python train.py --d_model=64 --norm_eps=1e-05 --rope_base=10000.0 --tie_embeddings=true --init_std_qkv=0.0667 --lr=0.00812 --lr_mult_o=1.18 --grad_clip=2.0 --train_tokens=114400000 --dataset="wikipedia_en"
Each number is 200 + 20 x the weight over its row's rms, rounded and kept within 0 to 999. Layers, rows and columns count from 0. The size before them is the row's rms in percent of the matrix's.

# o: layer 2 attention output (transposed), 64x64, rms 0.118, rows 20-40, columns 0-63
# v: layer 2 attention value, 64x64, rms 0.162, rows 21-40, columns 0-63
# q: layer 2 attention query, 64x64, rms 0.153, rows 32-63, columns 0-63
# k: layer 2 attention key, 64x64, rms 0.159, rows 32-63, columns 0-63
o20,081,218,202,197,169,217,223,179,195,172,217,195,209,200,167,231,222,183,202,234,169,178,210,189,193,221,211,200,201,189,216,189,212,143,191,227,183,192,206,188,166,225,186,214,183,215,184,197,176,203,238,165,209,215,194,194,226,209,200,228,235,197,169,196,206
v21,095,229,195,154,216,174,227,207,191,173,202,217,217,175,185,231,230,208,179,172,174,219,179,207,204,202,229,194,175,197,185,182,225,184,209,196,222,207,180,224,176,227,202,210,198,198,206,168,194,214,204,198,169,245,196,213,198,197,150,208,178,202,180,192,195
o21,108,200,181,221,227,179,206,171,207,201,220,202,223,182,193,200,200,189,204,209,185,206,183,222,190,149,205,194,161,223,203,207,186,171,205,210,215,185,225,189,145,206,188,182,238,204,206,230,211,211,179,205,201,239,190,214,199,164,216,203,179,197,181,203,155
v22,091,185,220,213,226,230,198,180,191,179,199,172,198,222,196,187,203,224,212,185,180,194,215,215,219,204,201,172,191,206,221,219,189,155,195,148,193,203,224,157,182,202,191,165,185,203,204,219,197,244,179,208,189,194,172,202,218,247,182,211,184,209,213,219,209
o22,093,188,198,217,230,181,192,183,177,206,214,214,226,206,191,224,226,219,222,192,192,172,201,164,246,223,208,194,198,221,216,238,223,201,232,209,218,161,175,181,201,221,228,202,200,187,215,194,200,207,199,209,203,233,190,168,224,228,204,205,210,166,185,217,170
v23,117,196,220,216,193,202,160,183,231,200,201,191,198,198,198,191,185,232,163,220,210,192,206,186,182,236,192,189,210,231,188,191,184,167,190,212,233,219,216,181,243,180,186,199,190,193,205,219,216,243,197,202,250,223,197,185,234,188,205,190,222,232,202,207,180
o23,107,210,201,212,198,203,197,197,201,210,243,200,191,191,196,194,206,201,181,207,208,192,196,166,184,240,220,199,217,206,214,177,187,228,195,233,196,198,226,174,227,172,177,203,179,154,190,193,184,247,223,237,221,205,189,209,187,222,221,229,210,210,251,197,185
v24,072,218,215,221,203,170,234,160,221,178,193,221,188,215,201,141,206,195,193,232,162,197,199,175,210,170,229,228,194,200,179,186,189,186,191,220,222,233,175,214,219,169,185,192,198,191,201,180,206,201,230,199,192,220,203,185,229,183,208,203,190,220,180,200,206
o24,092,185,209,195,234,162,223,177,180,179,173,197,197,168,210,207,187,202,162,206,200,184,209,191,203,162,216,153,221,232,215,158,213,208,206,209,178,217,201,181,231,189,220,217,208,211,227,220,204,206,203,194,220,214,183,211,195,198,213,220,186,199,173,163,173
v25,092,246,156,194,151,193,206,203,233,216,190,216,178,202,207,200,182,205,201,204,230,207,190,188,191,211,215,200,199,183,226,218,202,215,234,178,197,208,227,204,204,253,215,202,211,226,192,235,173,201,205,193,201,197,177,201,175,214,240,214,164,192,199,187,211
o25,096,208,177,234,173,242,199,231,184,198,187,190,183,198,207,205,208,186,198,186,203,258,186,194,186,176,177,198,224,197,232,205,218,193,214,194,237,162,222,214,204,212,164,217,198,238,189,176,209,195,210,195,162,190,212,202,228,216,218,220,204,194,199,176,186
v26,096,179,210,189,192,205,206,204,191,197,202,224,217,210,219,231,176,234,204,192,184,164,149,206,159,197,259,211,208,195,220,170,222,189,183,197,191,203,207,205,193,200,193,197,200,157,214,192,200,155,227,195,196,183,231,205,218,227,210,189,202,197,175,205,177
o26,105,238,191,216,184,177,193,208,221,186,224,184,220,201,231,223,195,177,210,192,202,196,213,204,190,205,220,208,232,141,214,196,207,183,187,193,158,206,207,195,178,206,176,229,213,201,242,234,224,210,218,222,192,176,199,230,218,184,198,184,201,192,157,207,197
v27,096,161,182,210,233,183,200,207,216,191,202,258,212,192,215,209,240,220,221,175,204,174,188,183,207,202,186,189,179,181,178,196,218,181,196,230,194,225,198,199,210,190,221,198,203,207,221,209,186,189,211,201,205,255,207,172,200,162,188,185,234,228,201,214,183
o27,095,180,142,184,195,167,197,194,220,177,211,190,184,189,177,190,167,225,187,187,162,168,178,170,200,216,228,183,170,186,192,188,167,202,189,208,193,222,223,202,186,204,238,216,208,194,190,168,206,202,220,217,202,204,209,214,190,163,220,198,189,202,201,183,232
v28,095,186,142,207,207,217,220,176,180,184,187,217,185,212,184,208,205,208,199,163,205,148,223,180,196,188,216,185,212,158,203,196,236,219,199,175,215,174,203,220,213,220,219,202,209,190,204,149,214,175,208,202,201,195,220,200,206,237,192,200,183,203,227,201,201
o28,097,169,210,210,223,167,214,185,160,171,212,177,178,250,206,199,200,204,190,206,161,212,209,214,238,171,209,209,183,208,196,221,210,193,190,190,178,224,216,204,187,211,193,240,215,215,253,192,194,200,194,190,208,222,221,196,166,196,224,206,191,195,182,212,219
v29,100,182,195,198,230,222,197,164,194,166,216,225,198,188,197,228,200,196,210,181,202,204,207,228,234,221,199,182,203,195,158,193,172,191,217,210,244,202,169,197,189,181,210,159,164,219,187,188,215,223,221,207,209,218,221,200,196,197,151,186,213,226,184,188,198
o29,096,211,174,222,248,206,174,180,189,192,196,223,224,204,202,216,221,234,229,186,195,211,176,201,193,196,220,229,202,202,192,177,192,202,212,206,193,211,220,175,205,210,225,174,223,173,177,169,167,191,208,209,187,209,186,212,180,206,182,242,188,210,160,208,154
v30,089,200,184,194,221,207,204,206,250,172,203,185,189,232,206,195,225,216,179,217,195,190,198,177,194,212,190,196,202,180,184,188,174,212,243,188,174,222,241,222,249,202,197,189,200,206,219,216,193,190,210,209,204,230,174,194,222,239,233,172,222,192,175,187,195
o30,093,248,200,211,205,212,204,234,191,176,214,158,173,198,192,179,189,219,200,215,180,209,206,187,198,213,210,194,214,166,188,156,172,181,189,198,225,213,211,204,218,213,205,226,191,167,178,217,196,200,205,207,191,178,220,210,217,193,190,139,197,218,174,168,213
v31,096,199,221,229,211,205,198,210,175,183,203,234,212,215,206,226,226,196,211,182,207,238,242,173,238,167,209,219,226,182,175,197,222,202,187,209,202,184,210,186,195,178,208,215,155,176,200,204,211,218,224,177,224,196,199,202,215,202,165,213,210,247,197,204,183
o31,092,204,218,178,209,187,174,202,238,171,230,231,202,197,174,260,217,217,215,231,207,193,203,221,219,209,195,192,178,185,205,181,192,205,200,199,174,238,200,181,221,218,170,194,220,230,220,195,206,215,190,237,200,194,173,208,198,224,183,195,226,222,209,229,202
q32,081,214,217,202,206,200,232,224,188,169,201,225,246,210,238,199,164,184,183,183,185,208,169,194,184,176,222,224,169,209,196,189,219,199,185,181,208,209,189,195,259,205,203,197,201,175,174,190,164,212,186,209,206,177,201,182,221,206,208,224,183,171,213,197,179
k32,097,224,236,190,198,203,181,207,213,203,239,213,175,209,179,206,184,203,219,211,222,237,222,217,179,197,231,200,233,202,191,215,225,188,207,184,211,177,205,199,205,210,169,216,220,203,197,230,213,224,178,252,173,206,253,226,203,223,196,201,195,186,214,218,210
q33,091,194,197,195,179,201,238,157,180,198,182,170,194,205,215,174,233,203,206,188,191,201,226,193,240,225,186,193,205,185,209,184,218,181,193,218,176,214,206,219,179,214,205,193,197,190,215,205,171,170,218,167,206,200,153,213,146,238,205,218,215,207,211,199,215
k33,075,188,168,215,213,197,205,231,180,152,164,211,228,208,216,219,178,176,215,202,201,171,169,163,202,196,206,213,200,175,188,212,176,183,166,170,181,207,191,198,233,229,203,192,203,182,177,212,177,228,221,202,199,226,197,208,179,176,182,212,184,226,213,196,184
q34,099,216,192,195,206,193,188,240,199,217,218,240,211,225,199,212,188,180,185,216,202,199,146,198,189,192,230,222,172,208,191,219,223,223,204,178,206,198,196,203,258,201,207,196,203,205,190,176,208,182,186,212,160,207,224,191,235,206,165,219,203,185,190,217,164
k34,084,224,206,200,178,199,188,185,210,212,223,214,165,213,172,213,193,194,237,209,212,264,217,206,192,203,217,216,214,200,200,220,215,164,156,181,205,188,173,203,186,210,153,222,219,204,209,199,225,216,204,212,182,217,191,210,183,238,197,180,185,194,187,176,216
q35,077,184,197,233,222,193,204,201,224,204,218,217,202,159,224,159,183,216,186,177,169,185,191,223,195,198,243,208,163,209,205,184,181,203,245,223,211,190,199,201,237,206,226,185,195,202,175,182,164,229,232,213,209,207,206,215,217,195,196,207,191,179,204,193,171
k35,082,231,241,176,200,187,191,221,212,172,205,226,160,185,196,197,229,221,238,199,224,233,200,224,177,150,207,205,220,191,190,225,198,204,200,183,202,194,192,197,237,204,181,233,192,218,206,196,193,218,197,230,203,220,234,224,205,209,186,196,217,216,194,199,232
q36,076,196,273,174,180,200,183,232,209,182,225,227,175,193,188,203,212,189,197,190,208,190,170,168,204,189,201,202,181,183,198,238,210,203,182,166,203,198,209,183,232,182,181,212,184,237,211,234,222,194,174,196,201,195,234,192,202,199,217,189,181,201,178,214,194
k36,072,209,205,202,180,205,170,179,206,207,219,204,174,247,206,230,193,209,242,174,204,183,183,183,204,183,217,210,212,187,194,211,215,194,191,185,228,190,216,190,174,226,172,182,211,201,238,239,215,241,208,200,171,184,200,215,229,200,228,164,196,172,207,203,181
q37,077,199,208,236,193,185,201,188,232,176,219,209,220,178,228,179,173,223,203,175,220,186,187,231,193,204,222,230,175,238,224,188,212,198,211,196,175,192,209,203,248,210,214,199,181,236,170,193,167,211,190,209,210,192,213,196,192,209,201,246,181,196,208,186,169
k37,091,211,219,170,195,196,186,204,189,154,195,198,158,217,205,198,169,211,220,190,236,199,207,248,179,171,201,217,215,168,173,219,206,182,190,203,184,201,213,195,214,229,171,219,227,202,183,196,191,220,202,237,177,215,227,219,203,220,175,197,220,205,175,180,213
q38,105,204,232,225,199,207,188,241,217,165,200,202,210,225,228,187,184,196,199,194,199,199,178,221,187,195,229,239,184,236,200,217,208,215,221,162,190,173,203,197,242,194,225,197,185,203,193,180,180,213,173,210,176,212,219,207,223,196,185,237,173,191,205,178,166
k38,100,206,211,175,211,214,184,199,224,203,207,218,171,183,200,196,184,225,205,229,212,210,201,240,198,202,237,204,233,193,212,230,207,169,192,209,174,208,222,185,217,219,175,198,232,214,194,197,203,194,194,225,155,192,191,222,145,225,209,187,235,202,184,175,222
q39,086,196,177,199,197,179,176,239,191,184,195,203,198,209,201,215,194,205,224,213,212,210,209,195,181,172,192,225,174,202,174,191,156,219,188,240,226,167,167,174,176,183,206,204,200,183,176,180,173,236,212,185,167,165,208,200,221,184,204,212,222,199,236,215,192
k39,089,186,175,234,189,192,204,218,204,203,214,204,200,185,169,174,240,191,226,184,186,215,230,200,168,185,182,163,229,197,219,233,177,191,188,221,200,169,202,153,206,173,193,216,182,208,215,211,213,177,202,174,212,178,193,235,195,196,187,220,229,223,199,179,199
q40,111,171,189,234,196,200,210,212,218,206,204,191,186,166,204,177,179,216,198,196,191,206,239,201,209,205,239,194,202,230,202,169,164,221,214,218,203,218,164,165,183,168,217,196,207,185,159,194,166,228,220,206,210,213,233,218,219,173,210,210,193,209,225,188,210
k40,098,179,197,228,187,200,226,219,226,221,207,205,180,149,207,200,189,199,188,227,204,192,224,214,226,181,227,166,248,190,197,194,214,190,234,208,181,227,210,172,224,148,208,208,191,237,209,210,184,186,201,196,187,193,230,214,183,210,206,216,195,219,209,185,207
q41,078,194,187,178,195,166,211,167,177,227,191,181,176,235,210,221,205,166,200,216,201,196,197,200,181,203,197,195,175,179,174,201,203,215,171,258,196,239,172,203,195,216,175,191,229,172,225,191,204,209,213,191,187,208,167,179,202,189,192,197,231,193,219,222,222
k41,109,175,163,215,202,175,224,205,199,208,210,147,214,182,204,167,237,218,198,176,209,220,200,186,210,198,200,198,172,228,191,192,200,229,163,203,196,196,153,193,194,154,216,198,173,215,192,210,223,210,222,168,211,207,177,168,188,186,204,186,192,193,195,213,197
q42,097,210,181,223,219,209,201,214,202,209,202,176,223,184,241,189,199,216,255,166,226,215,205,226,210,217,199,223,197,202,210,206,215,210,206,196,192,173,202,232,192,161,202,193,177,229,217,199,233,198,193,205,189,182,189,211,200,238,190,242,222,168,199,166,189
k42,101,214,209,188,206,230,178,197,216,179,221,227,197,190,228,237,205,230,229,167,201,204,197,238,216,215,237,215,198,215,220,177,195,194,167,217,163,210,219,198,191,215,166,187,195,227,194,215,202,208,171,217,198,182,189,224,155,197,228,194,184,211,189,189,220
q43,073,216,205,207,228,215,187,244,196,173,181,224,174,233,192,187,184,170,215,221,182,177,156,165,196,200,205,215,212,204,221,211,197,185,199,166,223,181,193,166,214,192,205,189,224,188,194,221,172,196,228,208,196,196,223,188,206,194,181,240,171,197,233,191,186
k43,095,199,229,204,201,203,185,192,220,200,191,197,163,203,209,216,202,194,206,220,199,219,195,186,228,207,190,227,226,171,167,203,205,192,199,225,207,173,211,153,233,227,189,217,215,211,205,214,172,166,238,188,169,194,184,211,151,206,188,226,225,189,199,197,162
q44,088,169,232,194,177,165,193,206,192,199,218,197,219,190,208,154,169,211,194,188,219,195,191,218,196,173,213,200,165,205,181,202,156,223,207,198,186,216,178,206,256,200,202,199,171,218,198,217,197,210,145,198,197,216,198,219,193,210,210,222,188,170,196,213,179
k44,112,195,215,223,196,197,205,193,180,189,227,223,200,210,178,166,214,213,257,150,210,214,221,204,182,183,204,170,214,217,226,201,186,203,177,226,179,206,203,202,202,166,201,205,182,223,179,204,252,239,202,199,202,215,186,200,237,226,202,185,192,197,215,202,206
q45,105,195,207,222,193,222,183,189,196,175,189,173,183,192,174,220,221,233,219,178,220,189,235,173,219,183,163,198,231,158,173,207,207,200,181,217,212,183,176,192,158,206,180,188,201,196,209,181,209,219,196,183,182,184,163,215,190,198,215,172,241,203,181,201,209
k45,096,183,192,231,195,202,197,187,173,217,206,207,240,183,175,210,195,222,200,188,217,182,205,181,194,189,169,200,198,187,201,214,208,231,210,200,181,169,203,226,177,205,229,186,183,207,181,196,190,199,185,150,206,179,191,177,235,211,190,228,214,178,222,219,137
q46,080,199,210,219,196,200,200,196,232,171,193,207,208,222,219,158,205,202,198,200,181,202,195,219,220,208,222,225,203,240,199,176,184,202,214,178,214,175,224,161,214,195,229,196,173,215,184,210,162,207,142,196,174,216,205,222,213,186,192,202,180,163,200,167,192
k46,082,179,225,224,219,205,199,210,216,221,217,183,208,200,208,200,227,157,182,232,214,190,186,218,193,213,196,204,196,213,221,199,212,188,186,198,196,206,214,182,216,193,207,204,196,190,219,160,225,187,232,155,129,236,201,191,204,213,218,211,208,186,203,160,213
q47,090,200,237,200,184,158,206,192,192,233,159,183,170,208,189,202,211,202,178,202,193,167,242,198,212,155,207,183,223,195,158,207,199,222,183,204,219,185,200,190,200,206,197,208,195,165,206,194,165,218,188,218,181,222,199,223,216,177,216,174,222,217,186,219,215
k47,110,188,174,215,208,177,187,201,171,248,187,209,220,168,186,168,211,194,214,197,215,196,175,190,176,166,204,141,199,214,193,203,200,216,207,200,227,179,201,184,176,192,233,205,198,198,216,236,227,210,179,167,207,211,198,192,235,205,220,217,190,187,229,209,198
q48,085,201,175,197,208,181,177,203,185,193,199,164,236,223,231,164,190,211,206,166,206,217,216,187,168,216,189,227,211,191,179,184,209,214,215,206,201,163,202,207,216,176,202,211,197,209,167,193,175,178,206,198,229,235,167,234,202,226,163,213,206,175,183,210,203
k48,094,193,210,145,194,226,169,216,206,194,197,204,234,202,205,213,225,219,212,171,186,203,217,200,198,221,229,228,161,206,222,162,192,189,181,181,192,194,217,205,183,195,166,182,194,173,180,192,194,180,189,239,213,173,179,191,206,175,237,194,208,215,177,218,194
q49,107,182,197,207,204,210,216,242,223,193,191,197,191,191,214,150,194,209,202,203,194,196,222,194,221,204,183,170,233,226,212,214,190,182,234,162,208,175,175,204,194,177,227,219,204,197,216,230,209,190,216,222,192,225,192,219,209,206,219,238,167,180,220,159,185
k49,102,212,196,187,211,237,199,210,215,173,216,203,178,211,210,210,203,224,218,219,248,181,230,168,213,173,185,224,223,179,211,195,205,215,205,173,183,218,177,216,212,163,199,216,210,214,235,209,226,239,202,185,184,194,175,210,178,219,226,205,173,174,193,216,177
q50,092,219,207,226,196,210,206,202,216,168,179,216,215,206,219,179,199,182,257,206,200,209,186,228,211,200,225,214,175,161,212,181,183,208,193,208,180,213,210,185,214,214,155,213,197,219,184,222,188,195,183,218,181,188,236,178,167,224,185,222,185,215,231,167,194
k50,093,219,202,205,185,205,237,186,165,174,201,201,211,191,200,193,251,226,204,195,209,202,220,196,206,206,196,202,190,168,221,203,230,195,170,253,189,188,158,211,198,200,192,206,187,200,151,182,192,194,227,188,199,172,189,171,233,211,181,209,195,201,199,222,168
q51,101,188,195,177,194,153,247,156,182,216,182,184,190,209,163,237,211,204,176,198,217,161,193,186,172,193,222,187,177,186,185,177,202,212,177,205,180,217,215,216,196,236,162,220,205,177,216,205,187,223,213,200,181,207,191,186,211,214,207,199,196,206,210,229,194
k51,116,200,222,216,201,170,245,184,156,198,184,232,196,213,149,175,187,218,225,219,221,207,188,212,196,165,209,173,194,205,217,177,199,211,165,196,206,214,202,200,186,214,200,219,200,237,202,206,234,195,197,191,210,222,199,186,235,228,227,202,186,201,231,208,191
q52,112,213,192,206,214,199,212,193,220,218,201,208,220,222,195,201,228,225,226,190,208,212,197,223,244,213,188,198,208,139,208,196,228,164,170,191,194,186,204,195,207,210,184,186,184,249,195,198,231,180,156,202,175,204,211,189,201,194,210,220,194,192,179,169,164
k52,104,217,209,199,196,222,167,185,206,211,237,223,230,217,221,221,188,188,179,212,212,169,193,199,220,224,164,217,195,184,204,185,207,184,199,210,201,162,215,260,203,210,197,187,228,220,176,199,202,169,230,175,200,206,171,212,213,205,227,192,199,179,173,226,187
q53,093,227,209,219,197,207,186,203,201,168,150,230,190,223,193,214,198,202,193,234,183,195,181,181,197,236,194,208,220,200,212,230,224,167,168,175,191,195,187,209,215,215,184,203,248,187,217,191,199,178,180,198,210,207,207,186,224,192,210,231,212,225,170,195,245
k53,092,235,179,170,206,179,189,192,184,192,158,195,200,193,176,187,199,195,158,205,223,221,182,163,179,212,173,196,181,213,194,205,219,212,233,216,219,179,198,194,203,233,190,199,225,171,203,189,207,187,198,206,261,222,174,169,224,199,187,216,184,202,206,203,193
q54,094,231,209,231,198,188,187,189,205,203,171,151,206,218,171,202,195,214,207,186,164,189,206,183,205,197,216,168,156,191,149,204,225,235,201,218,189,205,178,191,198,209,180,182,192,206,198,185,224,194,238,196,176,182,191,183,202,194,193,184,220,220,236,175,191
k54,119,201,224,207,233,229,210,188,221,210,232,215,168,177,191,206,222,224,208,238,194,231,190,228,215,179,228,209,201,208,208,212,204,206,184,208,164,215,207,185,214,230,212,182,190,243,201,198,188,205,218,209,163,197,222,196,153,239,216,204,229,189,189,196,197
q55,110,189,185,215,193,226,192,232,190,162,206,166,172,179,184,215,180,193,171,200,185,200,202,180,197,194,186,237,199,202,191,219,215,188,189,218,193,188,182,180,218,219,234,178,170,196,204,207,209,216,199,191,200,159,199,197,193,190,190,254,219,170,144,196,209
k55,121,227,201,221,177,195,174,245,235,184,187,193,165,215,184,200,186,196,184,195,189,218,207,194,200,219,195,209,191,180,147,209,198,178,211,212,181,200,195,144,218,207,176,200,212,181,212,188,185,182,201,208,205,214,198,201,168,162,178,210,214,202,172,189,244
q56,126,209,202,191,217,198,223,221,186,228,203,261,204,153,184,195,191,203,170,214,189,177,180,201,207,195,203,177,191,173,211,181,211,211,191,192,205,227,189,203,196,201,195,184,236,203,192,203,208,208,184,202,258,182,244,226,201,200,200,217,202,200,239,228,177
k56,104,190,228,199,179,201,201,190,165,174,237,200,165,231,188,207,207,222,170,191,179,215,203,219,231,175,183,223,233,170,192,184,201,202,232,237,205,224,183,207,205,176,192,203,177,227,189,170,203,226,188,201,216,205,236,223,199,206,192,189,223,182,207,174,190
q57,123,209,213,190,201,200,182,202,203,187,192,229,172,188,175,223,203,210,194,195,191,212,172,185,217,236,181,200,187,175,178,235,191,195,185,192,217,190,190,209,193,193,208,172,208,270,212,190,236,193,177,173,210,192,183,222,227,199,196,258,212,191,206,227,215
k57,121,171,224,213,235,219,173,209,232,178,195,214,187,223,224,183,209,195,234,164,169,226,191,189,222,188,177,214,193,189,176,213,182,181,223,189,215,179,227,197,240,212,224,192,215,205,208,190,215,216,219,217,214,241,213,230,159,199,191,201,193,193,206,188,212
q58,111,218,232,180,216,193,202,212,223,202,188,184,181,196,227,216,214,183,241,180,197,205,204,205,196,188,210,227,169,183,156,212,160,188,187,215,185,187,214,201,220,210,163,224,172,204,192,175,192,225,205,194,204,149,201,196,177,176,241,171,215,217,198,200,202
k58,104,213,178,211,224,197,221,206,200,227,209,205,205,213,187,206,210,175,220,167,216,182,199,219,150,178,205,196,205,184,205,180,185,189,208,214,210,196,189,157,174,210,198,213,168,193,203,237,208,241,218,179,228,208,215,208,264,202,184,219,192,217,212,224,191
q59,113,192,208,193,208,197,238,210,189,175,224,202,235,225,197,217,236,198,199,229,210,232,216,176,180,178,175,208,218,221,224,217,237,187,166,211,191,189,192,233,196,219,182,215,194,210,222,223,225,186,185,217,204,186,169,189,162,211,231,222,192,224,214,183,192
k59,103,193,186,216,201,196,215,204,171,199,202,161,182,239,186,214,160,187,182,208,201,209,199,188,196,219,180,203,173,168,191,186,184,192,183,198,181,153,194,191,196,223,162,180,192,221,161,212,200,182,190,186,204,155,178,209,181,218,218,200,179,175,198,173,166
q60,099,204,243,200,225,209,205,225,179,197,178,202,219,210,200,190,177,156,238,183,183,193,189,203,235,194,188,179,211,205,226,240,211,194,205,170,213,171,220,191,225,227,224,228,231,206,214,209,192,186,205,193,200,231,180,192,187,216,218,208,184,193,216,205,153
k60,101,201,188,200,206,254,190,208,200,208,198,201,180,246,193,208,184,218,197,199,196,220,210,185,213,213,218,230,184,189,216,216,195,205,199,189,219,184,168,214,216,254,219,225,212,196,207,166,195,210,215,201,168,186,147,188,169,224,218,184,228,208,197,213,173
q61,094,162,204,175,225,183,197,218,186,168,195,213,191,191,207,143,189,203,191,200,168,215,177,209,192,213,195,174,201,172,187,193,230,180,196,192,208,203,201,198,211,241,229,217,210,207,169,168,195,201,175,214,205,180,219,151,172,213,188,194,169,188,204,215,182
k61,100,178,213,228,193,214,199,173,185,173,223,201,213,256,195,204,186,181,197,212,213,204,199,182,160,196,224,230,201,171,239,225,159,203,189,215,163,225,180,226,193,196,201,200,228,215,189,184,230,217,212,199,177,213,186,185,223,213,204,199,203,176,186,187,182
q62,114,185,215,225,192,173,194,176,200,184,214,218,238,207,198,228,231,199,231,174,198,222,162,235,165,210,196,204,216,196,201,198,225,208,191,210,203,188,218,204,181,180,174,238,201,262,198,206,207,235,230,200,179,181,200,202,212,217,224,208,212,214,198,208,189
k62,103,190,216,212,203,218,189,216,222,197,200,201,180,226,200,208,187,182,220,163,205,177,170,224,188,183,237,180,199,205,216,183,193,212,205,206,219,195,249,178,231,210,191,207,231,210,150,198,177,191,219,182,163,226,194,199,193,206,226,169,195,213,230,192,168
q63,088,199,164,181,223,199,202,194,202,230,215,190,172,229,189,171,206,195,187,188,195,193,159,204,198,209,218,169,231,222,186,192,193,178,212,203,217,157,213,200,216,179,260,194,188,217,158,215,190,201,191,197,206,241,199,214,192,180,165,184,210,188,185,209,193
k63,082,218,172,168,191,208,225,205,213,236,204,197,181,207,231,206,208,187,180,222,216,178,214,218,223,184,193,171,203,218,187,216,202,233,198,137,209,201,188,199,193,182,236,210,241,167,173,174,201,175,205,232,203,200,197,240,204,201,193,208,192,196,198,213,209
v32,111,225,181,209,200,226,211,202,216,182,185,208,203,215,207,192,223,215,228,187,195,186,202,200,206,181,203,228,190,222,216,144,180,239,198,167,188,226,206,192,173,197,201,225,215,202,198,222,203,188,181,194,193,166,217,253,204,220,216,209,245,182,178,226,214
o32,102,188,261,191,196,182,223,200,224,186,205,150,178,186,217,202,182,184,193,210,186,202,241,209,209,221,208,197,190,221,219,239,183,184,191,214,196,212,242,180,212,188,224,179,194,171,224,191,186,223,180,209,230,225,199,194,192,197,213,241,198,200,199,204,192
v33,105,214,164,190,213,211,171,212,211,202,229,187,201,212,202,242,245,220,185,173,222,210,190,213,189,171,182,213,213,244,180,183,198,213,205,196,216,167,209,222,185,179,196,189,197,194,170,208,199,235,206,184,187,215,177,156,190,212,198,195,216,221,237,221,200
o33,102,207,206,212,179,201,241,190,147,179,184,183,196,209,188,202,167,209,214,184,200,215,205,155,186,210,203,232,233,179,186,222,186,161,215,183,196,168,178,183,240,191,181,197,196,173,183,186,212,211,205,209,183,216,179,192,207,183,205,219,191,200,190,182,159
v34,125,200,236,188,184,198,161,195,219,190,189,189,174,194,217,197,169,227,185,201,191,220,177,192,143,236,252,184,200,174,205,212,226,210,210,188,231,188,225,202,226,223,182,221,214,226,218,216,200,201,196,188,182,222,179,205,224,211,197,174,212,203,218,200,195
o34,116,209,188,189,233,160,204,183,180,190,201,223,213,187,196,208,226,210,184,224,213,159,222,230,209,190,188,173,196,203,178,183,196,186,200,229,201,213,159,209,178,227,213,203,200,150,200,190,197,197,207,173,184,186,192,195,157,159,204,172,194,210,194,196,165
v35,101,192,224,190,190,187,197,207,167,200,226,204,228,210,194,206,223,191,205,222,185,209,221,229,210,198,207,194,201,180,219,195,201,225,191,162,177,201,195,199,186,207,198,184,256,186,167,164,214,189,206,206,144,218,191,198,217,213,209,163,198,183,193,203,146
o35,102,226,187,161,194,212,165,183,206,195,171,225,179,195,205,202,184,225,205,174,187,195,213,178,227,193,208,198,176,189,156,198,177,226,203,227,191,223,187,169,216,157,209,187,196,180,191,177,174,183,180,209,207,168,162,186,211,183,221,214,214,198,218,197,230
v36,119,226,172,225,180,206,191,174,217,228,172,226,198,180,203,204,177,200,234,223,206,216,215,188,216,183,194,183,207,203,254,207,185,213,174,165,208,202,208,183,214,171,238,208,199,185,217,193,197,218,197,192,192,214,178,224,210,239,210,227,224,192,196,244,200
o36,119,189,252,195,200,209,217,250,212,176,188,213,211,190,211,227,194,188,183,194,146,186,226,170,202,246,199,182,187,212,199,204,210,205,192,188,188,207,199,213,160,206,219,197,224,203,206,173,188,155,219,207,218,206,197,197,206,190,228,235,180,196,212,195,210
v37,107,210,168,184,190,249,202,172,203,230,148,234,224,201,190,197,165,181,196,188,171,212,197,212,176,198,186,189,206,185,211,212,180,208,184,176,197,234,182,206,210,214,201,161,187,219,212,199,232,183,165,220,211,230,216,200,222,199,199,203,219,191,195,193,224
o37,108,205,185,217,152,193,217,246,195,197,187,165,203,221,178,187,197,184,219,214,215,190,224,212,214,207,196,206,162,231,229,188,216,216,183,197,205,183,212,201,188,202,174,198,200,186,178,218,176,189,212,235,182,142,171,208,198,200,227,165,184,197,205,201,188
v38,100,179,215,218,212,206,184,156,209,194,215,197,201,179,194,222,217,227,193,176,186,192,186,160,200,192,193,231,202,228,235,210,165,184,178,232,191,186,208,193,189,201,194,187,196,192,185,247,175,204,224,214,200,218,199,191,167,191,186,187,145,170,193,192,175
o38,103,190,185,194,194,226,199,223,205,225,208,187,180,224,185,209,194,204,211,210,214,216,188,160,224,208,231,225,202,214,167,188,203,199,206,180,239,167,195,191,211,223,241,174,191,185,211,202,212,191,169,167,156,219,208,195,234,214,187,177,227,169,192,223,190
v39,107,183,195,202,199,165,210,205,220,219,215,143,203,187,214,132,203,243,176,208,166,198,200,159,194,210,196,202,177,176,205,218,217,204,186,199,199,218,198,209,204,198,177,180,211,201,188,199,165,213,210,207,184,207,187,182,238,180,188,198,217,174,218,207,207
o39,101,207,225,224,214,189,205,195,180,171,198,169,197,217,202,224,196,231,237,187,215,252,207,210,226,168,184,223,223,202,191,197,186,201,203,208,192,196,184,214,191,206,231,231,188,209,197,197,206,178,190,173,182,189,168,156,165,220,196,195,193,229,162,195,214
v40,090,179,217,187,184,214,194,197,223,191,236,196,219,228,194,205,216,199,215,221,196,168,187,207,172,196,203,244,169,208,172,176,195,214,190,174,185,224,218,213,193,172,184,170,214,171,205,254,205,191,202,182,201,194,215,189,194,178,202,195,248,222,224,174,191
o40,101,209,194,195,196,215,218,212,199,206,219,230,207,191,193,200,201,210,207,198,193,210,200,205,219,163,185,189,205,198,248,172,173,172,208,212,185,172,181,176,232,195,229,207,180,217,195,218,181,198,157,212,226,215,175,188,209,192,213,263,172,157,194,211,193